config = dict(
    d_model=256,
    n_head=8,
    vocab_size=664,
    activation='relu',
    init_std_o=0.0,
    lr_head=0.00705,
    final_lr_fraction=0.1,
    train_tokens=345000000,
    steps=5265,
)
Each number is 500 + 50 x the weight over its row's rms, rounded and kept within 0 to 999. Layers, rows and columns count from 0. Numbers have three digits each. The size before them is the row's rms in percent of the matrix's.

# down: layer 10 MLP down (transposed), 1024x256, rms 0.0201, rows 641-693, columns 128-255
# up: layer 10 MLP up, 1024x256, rms 0.0857, rows 642-693, columns 128-255
down641 100:519471493480459507568567563453474565491476452466500527492544529499511437518538578471462428521431482447448524502503479445455566615480456592516534462437505535460537398480521473474533521573505491515527457542501633482505519501481536569527504447460481501491472540480550513369511460386537483526570461518459509510474505325451523554550514432501546448500530509426437580408577506510522440502582
up642 093:396425531569448610476564624516454440541544556444475513516510537420480536551556509489409488480516518585596441564451405512510555577510443457446550495452554383555432558478577563490515541445544550521434434514498507509430565411447489484488505530488520514401408462500509491431449486499493574545542589503528455543541515490499575504500398552587520374539549491456481512480525552460493472497420
down642 093:575556492517475511561409476426506519481534557544448405539483483452435460471462538449423445582509490478495470527579471530494494515573525404507470481520539474515525526434402439546479464531474553487569535561406395569545430543493530405481491436502494479511470505463527493499503479535498515527480458605464509527514499498499472398580528524427549562453551604529569466595498444522501457439522
up643 099:457493492398538544485452499507590447494536513612467453547490444510569490463642490522582523414546483413438427559503394491487447534527491478520489509585459492520513437495484538484543490558509578513540508549576515546447513587469466460460515515556440442450515503537542575501528540493495573525471486505447552515477568536491506437507524480483511511464549530544515526456383551485452455583538
down643 103:436469448537593560526543611469485399536389518517474539441472523472564541432507494445458473472558537463542581552481462497449537476522557481486424508412504451486454544493447478506438443480470487542443505528527466505546509558361505547480535523441527427509510577465469487513452483564512455531441518463437519542430502465454497530545525526530409550468475491451499546499567502438433526565454
up644 101:459461410495538514495519520592414436491528547481440600615446523454517530515434505427448421609518440512527486494405480567515522504463492520478545541439465481473445493372499505611528488484470479583401531445570431567537495471457478490556541444480527442513477436403440532527469571494406417493500534486443410436439484558482495463524469528511529521504416518437436531488421494410545564522512
down644 096:506460554470438495538541398432467482485481459455518515452563535560479495557516554527517469559450538401501479518532569531478450480474499460518591486525465562508533525495541497470415479524514605524523517533479428448365455603502462543512548484516497476445523529548504410483549524508547497611490389506421563588597491420514512555501506440576491541421472527571524406465507550495465498425540
up645 101:518504394412514512477440502468533448414485419588529398467471407483510549502515512433550564522474419488472482526518501477510461514478551557489496463530431500408545522458495492411510522432523533529482458526538449486486547533503422438501537480481520443483523512475409555605446496520481417534416493441506391439535496526553445501446562556494532462550487646562482550460428556469438597458429
down645 101:493585541508499473618589421515591491537471347478462481508462487438475539464446464535552516493532441504480372524531455492501529406402435526530523476483448469533492490470510526516559545503613510537474453550499480494528483427406453461521514434541529512508549465503488486479586469492425487540493507453564510476543416479568599499547532516543550495395601457414445535416517385480541511499417
up646 108:444482457475563566477437614452492496460465489501409629533505439478488487497488482503448578544567445504499556507519451511548564498538493473515415543557412482433498498415433482453522555447513521523441435478503407456496502511460542463566603416580489483546505539550449482504457503485581401535524472529458569474529511477563528513464416545532556438539480484541483527531508521545448512515523
down646 112:562489494472468529556360493494533472548474524446525459493607544547481387539469441447563467519513423496537519450484389424501588550562408416414556545501514560461507511421446503463408554459536458606593510472580589545516536486507505459501458533489467485437535444511502563450507604543586513478563505564494547449531466521549555487428569532483478492414555571491461512453490425491463524426537
up647 100:552542481523551416453555495503495495452551462545473467529518456445575529548532504529505472516476579485442512412599508544462419516433562454511494477536467493547545378544579526471465582474571591477365484571563385546507520462475573539486338474477514526393430504527435475433526500475499478472529483502511511504478477521458555545501534490448544553535480511464439494514480540480461491548563
down647 099:387560474464561466412484456532556461533394508486484514585617507511572541534523516533471454593432440481385573541554529505551469368459378479509457465497495476492466468491558465512472489430520382470527450373537496421477538480462459511505522493507436448467501532542487448497448568486499590569551522505489519530521440415450419449501461509491542560483566524483556492408405563543573550398503
up648 098:516555505449446541405515530500467544506520494489458453471525523464420539505472483447455485520490441494477552433453408443562495582519530508473490473523484549437426520477514554517385568460530486471508536511468583432388551429466481423449510608476483519496453579438565515554553512436515524478381547527526529552410509453465412409538504525455494385509500449479444508546506489497508469541573
down648 094:515500472452463398518525485492440453604548544536494472500454517556574515520491441587526471424514516542453474413548500593454489471506532448488569496479503526545545452487455473452474493586498502491438504633542476475455491510563410625464542497510472458501564455539486481426458453465486519541430519395548498473566440586602597532474601467536446540500466491461493495433517529584541538460423
up649 102:483520499545549503445453602473489370566517472508545535595460538616489463490502489566558601439508473442478448410515423525527524519544528471511487481552455490579508518553511435432457487549519445501510440478487495482573516406480626519554482523467465507502489565477496579501493515411582467493565564525514548471472491470503502571429475488438445500423513513453518498499427482484529428578577
down649 101:528543421532412494500470413496515517553519559452462533525578471559590527483540525538501426544560402395487454468457503537560468583432413522575518474493600439385454549469583504465484501435487422564487540586524462547487510360554549517581546512503561531489518523584466448371674481541416461433501512503451501494509483531470506495456464487479542595541496396470542486566498542487559557436507
up650 095:458383497440476493548489456477433489504492487424569457432503449498475555508590412372545531597492472508507540521405611600470459529403538545443477526543475516499492432672546472561519578553545581481470486576517512436481465573512573482564518482467482475502451428477521597529465576520460447455492482553476507417437586533513469484412472586446524535518473481439524578486398512525442513443450
down650 099:442527369410500436429444480486504581520495486439562500620533592480385497448442524520477546470516438492563502472505527542490479485490500539519475565524446529483521510438401514373512561413544511502494542579513541507512533467437422508434500484557524499455568443521507465555563536563548497551609464488518508519559413437510585518576533420475457511420473622540448433544525539497490498527533
up651 106:408401546529518507455371470540505472593456448433535474421493546467473499519483447493534488566542444475505442491524477510450511570394481541411461520497480440481559483595524597538486464510578518477442439443462565563529520556428626530548456462466448519478470503453543457448569492488553566552597551492430510463576499514573537572522419567421474358511500457523490480512551480498495466519534
down651 105:431410476585460529579350494506515595517481509493518475510469444603478464490573499563434497439471520579487439484560569593443487482481503447548470492504492535485401511461576424477541533466526453495543490533533496464443444515499529515478452493453469562415567460493499408416583463520486456521547468472548424506513423440456600432503525518528582428531516541485444383447500500519590543512522
up652 099:538497514475454505522546561498434479534472520553605451469498465485509556461490506592573536500536528513521571540525483417433446540550576621441467570476527533457481498623557537533543449521500529473435603427459477541550451474531471478429512448513499382421423538524475541473567495517546449546577523562494482521497501511488540451476487554453586438556533496543484595486537470505492508401541
down652 099:525495504472452516478437422483588487513499471482452438570493524462551367526570481508467546502503490470536460508438457568440535509556499486482540500467498517488537499531511541424463467573394555457521434482540540481476527500507578516690510535562524419459482557470526508505440395464480386441527537394532521520470513574515484559483568506583443598475456552557391444404497551515442549502522
up653 099:465455449580538434533526579567449523504484550580433500509458428510576468504540495505451532531569548522577411582552515482484459517512526513493503511474460545515582474549586449647586521480457543469608594568431489417559529495476537504496542447544502518534525561395574512510548542587353520532523522513471498448521572521479366611469396527470586548500521568481495536462536572521574459463561
down653 096:508494549503479552538513521532580513464432458600473552534494501481408486447513582527560464535539490614523486512487573507631474597401432510522542488489540411512509502464523571501422378585559566474454429435486484534452455490485438445373456494484456523504545461543423500576465467485479425510548523394479531452444405543498584449574539501545412592513514507567566559553526501458520577510539
up654 101:473486578431530489532500574496444525516498420526536557584534468453538450454449507651500538505495553483517491520559475435486464600595506515499546414474462571492338413509412499489503536463465449462484555493505541444492569554482461431570558590489462495481454542520468567482477533524450505624500544446468479532485532521475510477468488563419457515462584549450452532411520545476528537475448
down654 102:488454494493474394455531486498464466591481451425535426598504419503547477554425534521502486500551472504507470512536517455504419482480536484512530416483488536445525543560569483433525511521533505553506487494492515476569461394499606458503418535444534416570587466478537567472501472531482462613525529479532459466453456619447461523492498546508570421488502529603447464429511439498553529470573
up655 097:472474542507504439530454555467511522450489536490512565469479513641546516494425395431440496544554541505580477417485425498473517416518558460511391437513488523480511519550531540642507616472498595504338498509545572562598557547471570557480509477559452591556516502534517525505523510478564557548469524428532485476507535534589556465592447550482556511505479481503617477602535556408567548577528
down655 096:450551544547520439612496535459448559595495511439350486471548524447604468456427589462453485537488447439441503404528617609419460539465540508469523588522430517544530439490471578544426483476512538477528526536576496482470471476568515488504497536434567484542543534541476583486424576516366511399594531540461495529540519416460500502486499480434518511543465487585493506475507542569454613552532
up656 097:612403499459481552484513444477523486522434576520462470563490530589467598502510432546551485459546555448422493524554479448495463565518583524519463494507547569512554491488481524577407504449488508556543390517527508506507544578483520443440410542494521629525552480388535537551536648460566440459418582528518490585528468456444398443562411503443504462528484486448576487464500542467505553520503
down656 093:438531467527536415563572546492500517420546434506524527465501499433532460514573508448539483587510439481488533447490542601494488426472452442502526520480379503504441537433485477411500446513535565498440573441520528468526470505514427514432528372499469469550499453446516545546484422470539507527543403545450499393550441415404514502528454493523506510492467446525536530488561522519514480480443
up657 103:421448507576449504438523463552476505548546546561446665430427476545475565587456503549552558454456435513460425585537558522611563508515480602518482460470471438481588439425592482417522453391521425453520501506577528394522513452459562477525495424488499487542547471521514578488572468499534472577604532429487517496469449446454504608491510585393511536504433419457442495536513570466480446501539
down657 097:535569441479472587435502523411427476520499508527561517502421553560466526520475483511550514334532454521486534522560442577533480538492523465566610540527550496595484611487448489556512489620454509458524472427432511492539447446549574527390371427523528557515489474555402387529443442525479467513454480509632456526437583528534454441547485524492490528518498474445443459543512446512469561481527
up658 097:484473571578521486486457444480402500602469526446514484481463523537595576528515444554501423577587526537454620508605495484436483491523565481532552432439477526520485471444509428526525471463407452439434487457574432456442553468562524575516538627545519512453525505452420517499527533479461392510452530502521480373571468541645523541528467559461546514457489514479506548548441511504575568506476
down658 099:522505478529421532505573519422415529466467523604453487507494543480509564383514533537562474518500500502530476498488499494449548571485511490498509528518486501544511502487424480381572593450600523391447466581533465495482480547469368529514543462551474501530582608470438517472560442498493532532364545520453479600462491544516545494504532476521509511575484452525476508428434501497514394548589
up659 101:456433482630586535481470532458472350509507582472371495492546582472497492488463535414527529551483529510494550479543480523543479475485483425440502504521461562425536447542439479376437514439476483533401456488522539436493618476533521451532457563596469488483589475530562520554491468458545491557512490526555519412477563458444455472500607521549552503504528461455371467503524532460457537479468
down659 095:422438518460501460505467457543500593533572472477590433576464361568458492498507554457544555595528489402420421508546446548490508529511552513564490512482536478534488467513592552472564520485546508435533506503474534518537469510567511528503519525411520462495460473544477380573421489515453519493557540457509354538416363501495522496519416427445453464459559463398563535501529499652508520506557
up660 107:526536549506513493522454423556412484445477564479553517522484497510495549437631436537484413507523490567557607501476536522463581641546485445558487451618549474599476476562509455496441508615579499454481501579527531519466437480601525436449556494545480454514414505495541508486496456517475455505514457387507582457482443434493438465514512558545482538554567547474498508460507488550426503620542
down660 101:602513538471486500438469522511484537473405460659452397446562481477521500525431426560500507517474448430626420547583452543481470389527518576585578524433440556539528569452428500525427513502527523406499445440519458565562490492427399560467459469461561509493559417477495587517477513474514500441497483535536456535549538589627428538551464531509424500384455502591518529538476425500413485499477
up661 099:510556461430536491517497547568518487509493522452472447453558535534431506490432543491413490428443416565434525524504473516453536457563451437490473532450442499501464499431479530415596470472520417471524432495523491529580443422403454507550543584558505475513544562531545432517596550474399510529461480477548448484478561490572528550402430438572566480446552589347523447426584506467618440504490
down661 101:519488513515503490578427478482519575539454527533633570541548449473387450528566526455516466552424530425456479476411484463480507523445555495550482536496510463511450442513532465554479533450542491542594495518507448412555366503550522493431541442418535485526476512407546471374538542572523550448479506472531507498456476638396482478577517536481495566473502477507478521530479479561443509474557
up662 102:466557539456540455380508551557534584533462605467552495469384468445500506467530586531562491491444403531512491436462482515613607538499479413480504545452577468545489450472491594547455452423627491437407452483491476524535486503458496478489567481404489460483527370523524508467576529483526536486561564601503490532446477493530436506508514527458530591516522556490526554478405473524516482465505
down662 104:560448583549501506468547502495557513382598584488531439500466578470482472499456537503528449508433537534448488533500515562503564567479517511543506442433460581471526477609508548489424488413526569500551528427513469472454431537593454507559483487565539514522473563384495568452464426505496523469553514520440422570487494545591566516644528517531530510491543503440431429500421440512493468500484
up663 096:435490474527449507443489577522561571561485480437482554558591503481453549470476573475340503489526436413510341474514633440538505494427534597493450542529540461485572484481454615496470501589583470423472500401519551494381570554529557582496480526548495555420424484450509459462496555502561475462444480559515411506496506486502530452515499527407484525459430509551544502532465470561452517480587
down663 094:515472557525495526503508506501451458496446542527545433535527475455504478547454571482547585469439592502554527519559431570518522498548427485561491517505562512543421506434537490487488509527473499507523406532588535510518475514526432435539503508481478507539545351509614488499446425499501553551591490491463533533455507507395527517511537453501469545457517473504599521544551432492544436464457
up664 101:469555490430490505476462546522453588505525471523431515509534436547525452541331487607507493493480396518496532551495605546521560443540547461419471511571512520433381476523459507514564512496567504575487536494543485523533450530502512498394565587581593525481480442455410557490579576495415516481506456582530527566537472426393462459489544592503486466522526477513490540434400481516493509510501
down664 110:571501547462408454539396515425437504453484540562479447491423488475425566447576502490500484516504565509491469541527598552542536490544490591452456458387514462570485463485506467468501532442401514460511396494514502452601521466490463497533414452544512529375495556526521478469515505566507553496508543526512482475416451391459450491463480397540477405550591507515548555478473571563486506596558
up665 101:570526435512564534519485523420535453505446609439557517487577502530451458594512480463498511538526484541475538533504469567533529495517492467560498450467543592438498441525602524484540481505481518533498458487512468492483518479572516439539582476494435439469534455486467524549356508440493524443379501538522616471426488486409435447509473408500521556467499612464473507523499446416488479353438
down665 103:449512540498553477534591534534567588528577460587462400459612457502553501462451489541541471603459532431510441472474527445495440509498507458509563496434485584489499523531471512486552566444552477511417460632451495464448475435440411524470505545568397511464545570496514549509541543467504535494423466541438544528497494533537535508549485518535435498548476548470477405537542549465477516539687
up666 100:452539429519450561459492450478467457619377431565549547515532497570482457515484503416602501505462473497411388556540531534608516486590533467459502462424514595399439503453491524516482508489499418502434503586529517446466480476496534428543545539537477466455560482555492554473502497510408451472582455581416509452446436505497498503540499541585489478591456473442462597482477447501512514457404
down666 100:550539467438430567431469521551591505513523471462500536529547534421491478551532523528459486470548411542547562469507497528561487511488497532536504477493567520537497488538579511639463433470544555482525577536490456611433500531354503485481535498488462485495548498440565478468463483510534456536457518530491469431598450475538599509496503491491506456453478522541550479532510505515509506466505
up667 103:517493504450541513463489598480638513445487463499471413550493552529451556601511391475455547451493479483487491512457504531536559484561554468568471455465496527494555570484404601585559441463560416478513546467586461456451520563520389468481555474441542451425508501516651543452487467474478505612564513504549567523447502485422519519522566555549502476472574586420601493566534534546598467558647
down667 111:447470367440503515465601505559483505546422505433500489455519526616484538499461535597527555397596509500477531536476521554623582561540523486513438524477428521490599481393476479419498541435431499486549600420543463449404515536542486439553430476382415537545507524411493405493426506469494517534441476560458598530521504508519514450505523448510443545497529549555480413476509478507424508594434
up668 103:454522539579514477545508515473478430557495402518517523561523486434574599388525378591472434471494530554522538445593514506506443467425503440489453528457416433385480500509589512384580540478468470468478515493518469571527484494497474516430608486457447495414471480557526550523490515525517563465493493443484430539463431516595485569528550543483436548462553523512501555498421526411526509553474
down668 103:497447441513478473524462458519440455454410528446472469517502507565548487579464493468565501474571456435447442462486504531544574504542541503525508482535458481498517466393489522482502568457578488527496388416603560422457535505537396515512458581555480479563520589484497624483559487467488506555476415543517560599494552583498474462483462506486486493570459517394461388471488423501410505525548
up669 100:483504420473458530482516433422406462540430507437567429442537554501523530488512511417394546555382534507527362525480433455477498458592503386428502520492534412533462443538521448455504504606439520467449507470490538392553565519569525365616483508538492616480578462449493516575503531546501550455506552563505484513556535486539500577536489616525517486475493476427472577548549448539470476479462
down669 100:493437448506498457402516567527552584467557400471520627574484498536440547416453483554559432504491559506613567499434480488465433491498509483504538486509559528543616550491554576572523526431528442506433496539523548479381497421419619585499495446486412492564446509487557459521504447408490453582482501521496502556429460464522526466409476452527467419575456515510537489503503501436496543525505
up670 100:582486558496504570440517484512556540510452600534458522451493447607568413426541421556546465540464427520478470475539449484526474508501515513531514455454508585414380606460444524507561526502566483436402481551460518516504456645466518457522542571568558501499496503548536521485511499509515474529537564471411484545520616502515444644483454553543526504455573493446469609453551549589545620567438
down670 091:451500474463486489461429462537539546439563566415452516590553530474487496513432516541523541455478627497558563482428521458522518499476523514423512537508524483558504534516516478446507528452467574557570472510506526554452481550501556511566592516464583515513436465553510621487490487446588520488471451586506501456438444484427453393406595538478561461549528479522478410452595468474462432449493
up671 099:513526593404541430476403478415476517497501531437560628480497494434420492502502465464455546440479537544453390583594438454456429388538608553489389556609508487456572419470483556484516582603502484512435588469502551544520439477478431524526506510443551523430543525514521395464540480481511431511541451423493445471527498499500468528407581585533576467469461473467584440530461473537461527423430
down671 094:513600463509564556489526520616420545467509494521438461533503477536528564497426564496536428481463454491515535508492539427507563496513456461475573495493585441524527517505510506433459433393474474540595586507526484527545576491478596512426507448488512535487503523519441546514543485527522542460530502628536556500519492465517478465521450476513490506435511579446498534463500476489441389525569
up672 095:500499448451505488477558589580455546546604498484456467413517505607539538509524564501419477525474430465443567533509473460504462537491551503558526445524471497558415455500447472491487554493529534454492535514536495617557543517515452440513597516466492546497565475496529487537505529512434484546498425526515509397501510547595538507529493487508522427425536508505363486544552504544432493501566
down672 097:531507531455452490448465462510560411450423476538522557514520516441565459480439471481531454570552459488473461446444445555482607461396526528449495465510566627436556547544491516518455396528540568561482527541484503498531433448493485495546456494450493531408454520518459435464551508465511492488467449593476506594524500574401479536469514507464432528607434477477507459485497523451571468435488
up673 104:555550540460499565477518445520369440600497508459389474454542520457483517520567462562555554479483468484494518420511501531521525525485492448502466470499605537467416473574551552484529429571464493499496399451501414578623504528539483527561531552582427509411510501426516479492503488560451507528558536391458497439542473503584527503570570496424424501552509491485553378578500505469483481580510
down673 105:497454499448489569480542642584580477487500517509500470495481580589564510467552423454493421478494587489508449591491445517518516521520588569478527442542442483520510486503476474447501480520473410494507477573539513547516446605394504445506397538475555429486420490522524467492515460558525523430524484506471445541576445455567535569484566499451417465510446519522444489631517547507416448586484
up674 105:486496515535519532466530513539510506469502582571558500487523459424541553561446471484504595517508461488538530453488481512508455490564594481507475458467554532486470532509429594566491554606548471494542520455464560480525444497538523425530477596424441452613481475484541557473579522538419464518476560567426529485527537489456554446474554534539467482481381559528492488445523432463455525485434
down674 105:532541544479450498555483450492609537547427458461495447487502508493573507559470447494525486541617521521443420525432449380502488521457499585529449496499532475450567448510523471497537543490463457515440586576463515445436561438378497540483559514543501488543532496543527398586500468512490498500556431412557508432504486503490490519494443529591543623522551419474533649464461456492553451572542
up675 102:441412518417542488443466484501524421545558423579518517426450547503448482462456503489472522406450521484491441556539508537384520482453580437498562548449521481506454423548434539490509541510484503533446579480610539499489464442437476628520524489507523465487540451411516494446475546440387525536546466537470468548461561494572391493511523583509545434461496527421558602466541391536546571446442
down675 098:466538536491627488537522504510452519474435468467406554530451538521514529463504505449548453486576474491419444405435487593441561538520501524476547500495573520558488481534565469567488443555435522468478418474479507528585530561431519543504522517486544465494435531549477563523489524426481600527489461432538614562516495525448547533571469545470551461466490531516540406545509588544445522500496
up676 096:539515494459446582411507546483576578468487414484537451504595496473526609447446408496576571499447515362466487426458402441511462504502418489468527432519435485509524427542505540474437475460537345466452471544498474515505491568486437461458484531478542457479546530501498484546449461498513461490532543461445555469503423566503567494530497376555434515497507509550549424479441491585457574489577
down676 097:538449560517540411536540405553494615464524578472521492448485589536447491477551515479457556422456500505430611509584464576534424573458551434519508441508537572527455536458427505601551539455451504446550540410473518460520471446568523432473516498504463427518470488496437467375514628550462501439448417544520447517579548513500519466419496545455535475478556431495409482529505582548551464567493
up677 100:491557547475525453441457479440517505535501460554506455475477541468510557478396525570495494515502553487452565443566578527543584482487484457486456463494539461521452473551530458492452457449449524521468582538526499520509460453531476441527553455487536513378496428489478592503479584482497434467508521543512502507546534431500446508451540562470408565526451536499458496461576438530472457528477
down677 102:513482433543545554580505397497459481573542438459541542487507581526443596476385459519477520552495527479434405542523477522428555565528594521532460455467452595524521475523488522522492509573506441541510514438596513516474505534562474435512514429484524552531510476557487477498589440490541509468472574481457547535399557489455476591399473428564522452562514553539560513606477559566565517407476
up678 103:548431426470535513510529492469497535527535596563489554461457424492456474527434475499645528504517409568483421486534597475512507522545584456453449468447505501486478549537494591466559557452515462527657472426545499583463463500572449447503450507519520417536425469447460504534483492511463478495529486553598550458501488458539485434556552504498491535477471531526459510542507456486577530469554
down678 102:423531510537498477565461428503479529463440492517511560481535523537566524510551581408493515469586460462517528461465466524518484530491508424510465452488561484564390519368476497404537528478552460524501512529479434543548424498557533557499481511430509626464452551633469487422487593485540364521502541438444459463420532544473592490478435522554494562418439516485522496414468461498490576563481
up679 103:448491532518514521636536456431598497528480540580550524518492496524405503576505444529408453478538501514511449427521514624550443461569413598535550482496553571504476481521471504476439418476453513526484448467495614450491454569423500513473488565541483497499501518435567405613497474520525484523408503422411427490436463532488406437544485524544432502481484482442541465468455492474421569545571
down679 099:469475442536440517388510472447473498402448483486494479504514489479457506507507434488545551495525503542521623532400550514463417487527513478554471467529466503531504453457457468485487468435549514540505539543576386575454550493552495521491520502519544514422460474510430627457590527472518522480567527590524569485618458460487470479508455566482527407483643468481456603517552492457486468451447
up680 099:538519480553492572422545511511370530485498584514583459466514499620551414514526479455514621490545602532462440609522522494452497507444589516485572562554495514468487501515449486416420538521390446453498490541507482510489476518505505481385465481474528525510481391477550560446485555540430523497449536502348552547525433534551432493495570561504563394422586521414495508580525478458513438476481
down680 104:440445433504590485444496465571427505508535490482464435456624556372459508471502573431622511602538445506509556484558517407570489568457436509513508499506499571493526486507466431580513487541507496546500456509463556502479543491444402464480500517470396467467486573535576481474462520455598576502495460501513476510419476574428464474530443409539484448478505520499508473528486612473522535443480
up681 097:566507522467533481480537551549531492583568503436491448528533458443457503519501519526516462456592478466507515452502428604505578459487513478508421401504528511471448552489557547508602623539526563488468491465516507571481456396470518572537538485420531485457452495413490506444544409541473500556464488427474431483528508503460453572546508436567493462529503488542436516476382488466490508369520
down681 099:474481442484529415555547424451436443549404440526543448403479457567452486555461537471480483533517442439513546459509453393483501419591428524455484500520490509560477550533559468560494597517401491497565555673480518413448468573451466481498426549583502477502511508519499394582460530493440472528467480533537554433524594374485504417527459484499468432494483455506459617460538575513501540546506
up682 102:411489442534544554481487487448417483494573541456525539512509578437442427552539548525490472526467447526547477553585557487531504501569589534528537578574496520451513438588456560516570588481413526524388484508502496498597485476572553545522376550440515552536477499616613399561444422588491499447507524499395556449488515385443425441473520551499553457473479506451510452492560448549456480544521
down682 103:511509539509497456514379453572486496529488535529434513511464445545516458593519415492494501539473544500568406567501539466379456601485440447560500556558469456397435554558477512525457465524376573558473547500486558449549476483480578523565486452435545480599463453424439455510463546452530555459577489493526418514499542497448434436454346554461516413528459525564581523437479621520505530490538
up683 101:437411470527440504611516528523463553566477493431497427524526459544488554499527533596554557466476535561448525493459485521421460420562494467530530536569540455583451488481515532537452569531453480456410556530476429461454469434407418481469468505480471482529566411523466541457511535493511527445549460563493513435449502513501407481545448486450484582475593546473564456512491394362589489434515
down683 097:520568542559550393436490468535512537494504471436508514598597443490396522572526541491439454540516442499536548512488563517435459598566472495507568589474468488607418587465426583528592540533514509479474405446529516551409628522538495447596498483458525598528452522551466521461465513459450482531418584472524502498492484492483443502420471484547427552517364463518556617404477546497449499461434
up684 097:453454494515623533531520447557533486521600448521619554518529486528542543482487532560558510525500475473550476516483447465446459454494534485419501491548413514528491595513432537481599513413419552532456510542466558460438493513520521482487446542523531462577387541534533513424547491526487559493508495499509455491472502484546541408505456516565422510519524574564464510491484531512509478525525
down684 100:489496460550512419572498502411476549544528398570543468519424573460578484533488450438515538477419601527465490488472564584574462475477532490551502516592447559481434504441529404465435444542509546489452490512608468543450595655404559471521516534506417522431495483473569478428514470480478392478481555484509421433544569517564494593484480557487532517437516519441452432470515497508499523523525
up685 111:553563476425424499474506433487524454485441526486461446534454498573487484438442530481519541466488537461552453532569409480417593474559492572551609532422554498526505422496542480503415538430463560432479560487491524451421506598413456459461484470451532515513565545534396506406524575515507491553411494490511492514476441497538507506479561531543544502389547455418516441541473490350510539479375
down685 099:488480515561512506549507474460539517539538542487449449533523436436362530437592509514411511555464532549505534537513475406523451477439454518433431553545554520587413470485482433581462598443579514520547577504406558489472571546453600458532521490450509570524586565518418531486440428508438553456486512463420521529514482476493503501505465439464488586469558538558588560564469480541486473512477
up686 098:572443542477519498559518554563465507395437542485489560530536532496541605506540421526491512484511436506490551558525564464533560478560551547572464458554332502435574522518562465416532444541527474526480550511547595529485548592500447458510530481545474447539485555502481541586451557518466498490524472518452572479597582424488473488466490490447496452420498502500519497489535541487498474518432
down686 095:435541432486392583414501515389558474459575565525483470418443485539475483472497568436490525472435582522464378568512486506567477459534481444522532430503538526607530483442560642560562601466470510569555541497550465466598484348540523514453505480504560514424475497545489482442534495542565475454464428581543514438466500618508468512550479545529547450590422447575496436410500493459472476505502
up687 101:397496415479470476466453447493633563559453581462502492444465504521584502472506573439531473545498512482363516438482435642531477461586472504505503450449445540546464467524440569499490512433490634515529474499470515488542426536451581398488497529504483449489553582464492463429630579478496496574493581544523470484445506532520482537539505408457423521549565500537433579581512421479366566531569
down687 101:512570506519474539465658533471426496466462506550501549523512526469508404494558500440500508480488448470607521421509535521437519534396495445480491475456536478513484512469551432578516420528467556514593471466623468538451444578561507533546519506488484596542540438587511482553459516517465532470492491492493472574570490481561483529514520543554445500472416501512582538438572442524473517445496
up688 096:527446428421492543542460470450414387489549527548405415565432460508581558566591532527503583574487480620497513431588512462542431517457499476507395509404537470509519482447473503463466504563579466482438479552489495431559628526596460477462589339466483418452429522504480463535450520452524406447493547514498545425530498604618457399604451493504541514487477509414474501507469496457465450433531
down688 102:523498581575497480617470437542501499493487484490547600454427486528435564439460471596511493478493549489453526542452420466510507603520526457517540435561514601520498487536497443501496579487483515546476523549549525522486476410588487500507490562490449511478431448479560578542598474525455475536527381411474501544473480512549435409486450494538603483579538486454531533422466607564425497511545
up689 106:590513536529503478518462555481500536590518539393547498574463466440517446514488418504463538390541578455605528534506593523601496554513454537496498470521486595472541490538504523491552552525486609485430517554588556513500468461483402469444517491527488462584519445546545406541437481440403541481471492455458562513478504539396498539566555484489531461492463508504587544440514516488446460512588
down689 104:601518540513487580462545448594565518594607505552476504517511519478410507513526591475530536443507535535490508587469497539476491577535463388484533472527506498508464554574557643438428447477374441524460506510492444517420474557481535458505544549517520537516512485533403501461507527509488578474422591463569586500456435500546482507515488500514501427558495474561438473494486406517523477550516
up690 104:578535496558467525551443563532543531472459468531502538452551532595428460589482539497495534482462530535452415523547456422468479550541405599511612422527521462440515537488479528492479536485482471594469479481493365510480465541581532499512581437520493562433480519434455572460546499430517493470405528507444550480497484487493468492530461500418465460490451485610603426445579451454520520528481
down690 099:533381479504540562447497519476475547526433452471483438557497439473436554446587488582488496512452514501533560573438463540521538522441518447628504499542497537469417446607536607430463486518517477408433540453445464476479497423457587603426444504461508527508540571600499534511630615446505570454477569538435550465402507475451483521470422439406407493520513491433461472468467497458453449434447
up691 099:564428493522518457526506525539590471507538531468541411396531477555446549450603373512586546409598544474464534512523380498475527520506563433451452419492458557434530495545506596565476438463450495520591488481538529481461454580404531512474638458407534422515446455529449569493445450472468456474526417497547461499531542538521537479521494547488500525602583549561471491423588431452588456520429
down691 103:475449503435566519566488551525471536465450438505462486453516493532533438508499512478600495476449511445503469528579559472423553436580489503508476515476517497501420555514582378562505544560530552446497472653434514499521577463496478528558466576476485522568509500509518442551511525560463554420405420452520421441456536356456487553403504379579607471439551558494521478480495523529519526491483
up692 098:547487483483564461503472444528432523510605544525546533538461419468472537395498477538489549448528465501484468572508495520582533449494475541502477470437439535420457445480508516399518575563561476565503460472474465581482479494426524488508572458568479457448509472488495427531471584464533488390515439529537431556447498505479524395389520451531555495513427519530538487420483487591513518389398
down692 098:624574525507473523558366487520572423567520495542558498507472425512505505518499499489496425493450522496529475446428503479534462600478515453515490490485579581577526506454485517545476455628436502508569569458425526543447485453555521480436533518590408513471462561537460497516538514470528385517565471465490430517488482540527542590492443445489537459462533471515550457531458504500507515461574
up693 101:471543507471553476526482577505533514446426475509505427472528425526468515431404436611483485427566391482448549441478536489497441540606435502472436474604445509513508527531494551423557499506467477552579498460452520555484545600526505524516515505417502522500507472451466536452422508468428464584577547539553486591554525505468533558460471473467412526447421542556489531539466474477462483498534
down693 098:580505483473480480544540456431545495504490476465371472541456433495522453577487377507478468563547464566552524480468367529519613524426437475468609558513416437537492511446484490525480535422596470521485444559506440470544545498489566510429534456451428478404564538466508585504528449521479464529493499517407515478523619522541507510475514425492494357516419548474561488522449544479488585499513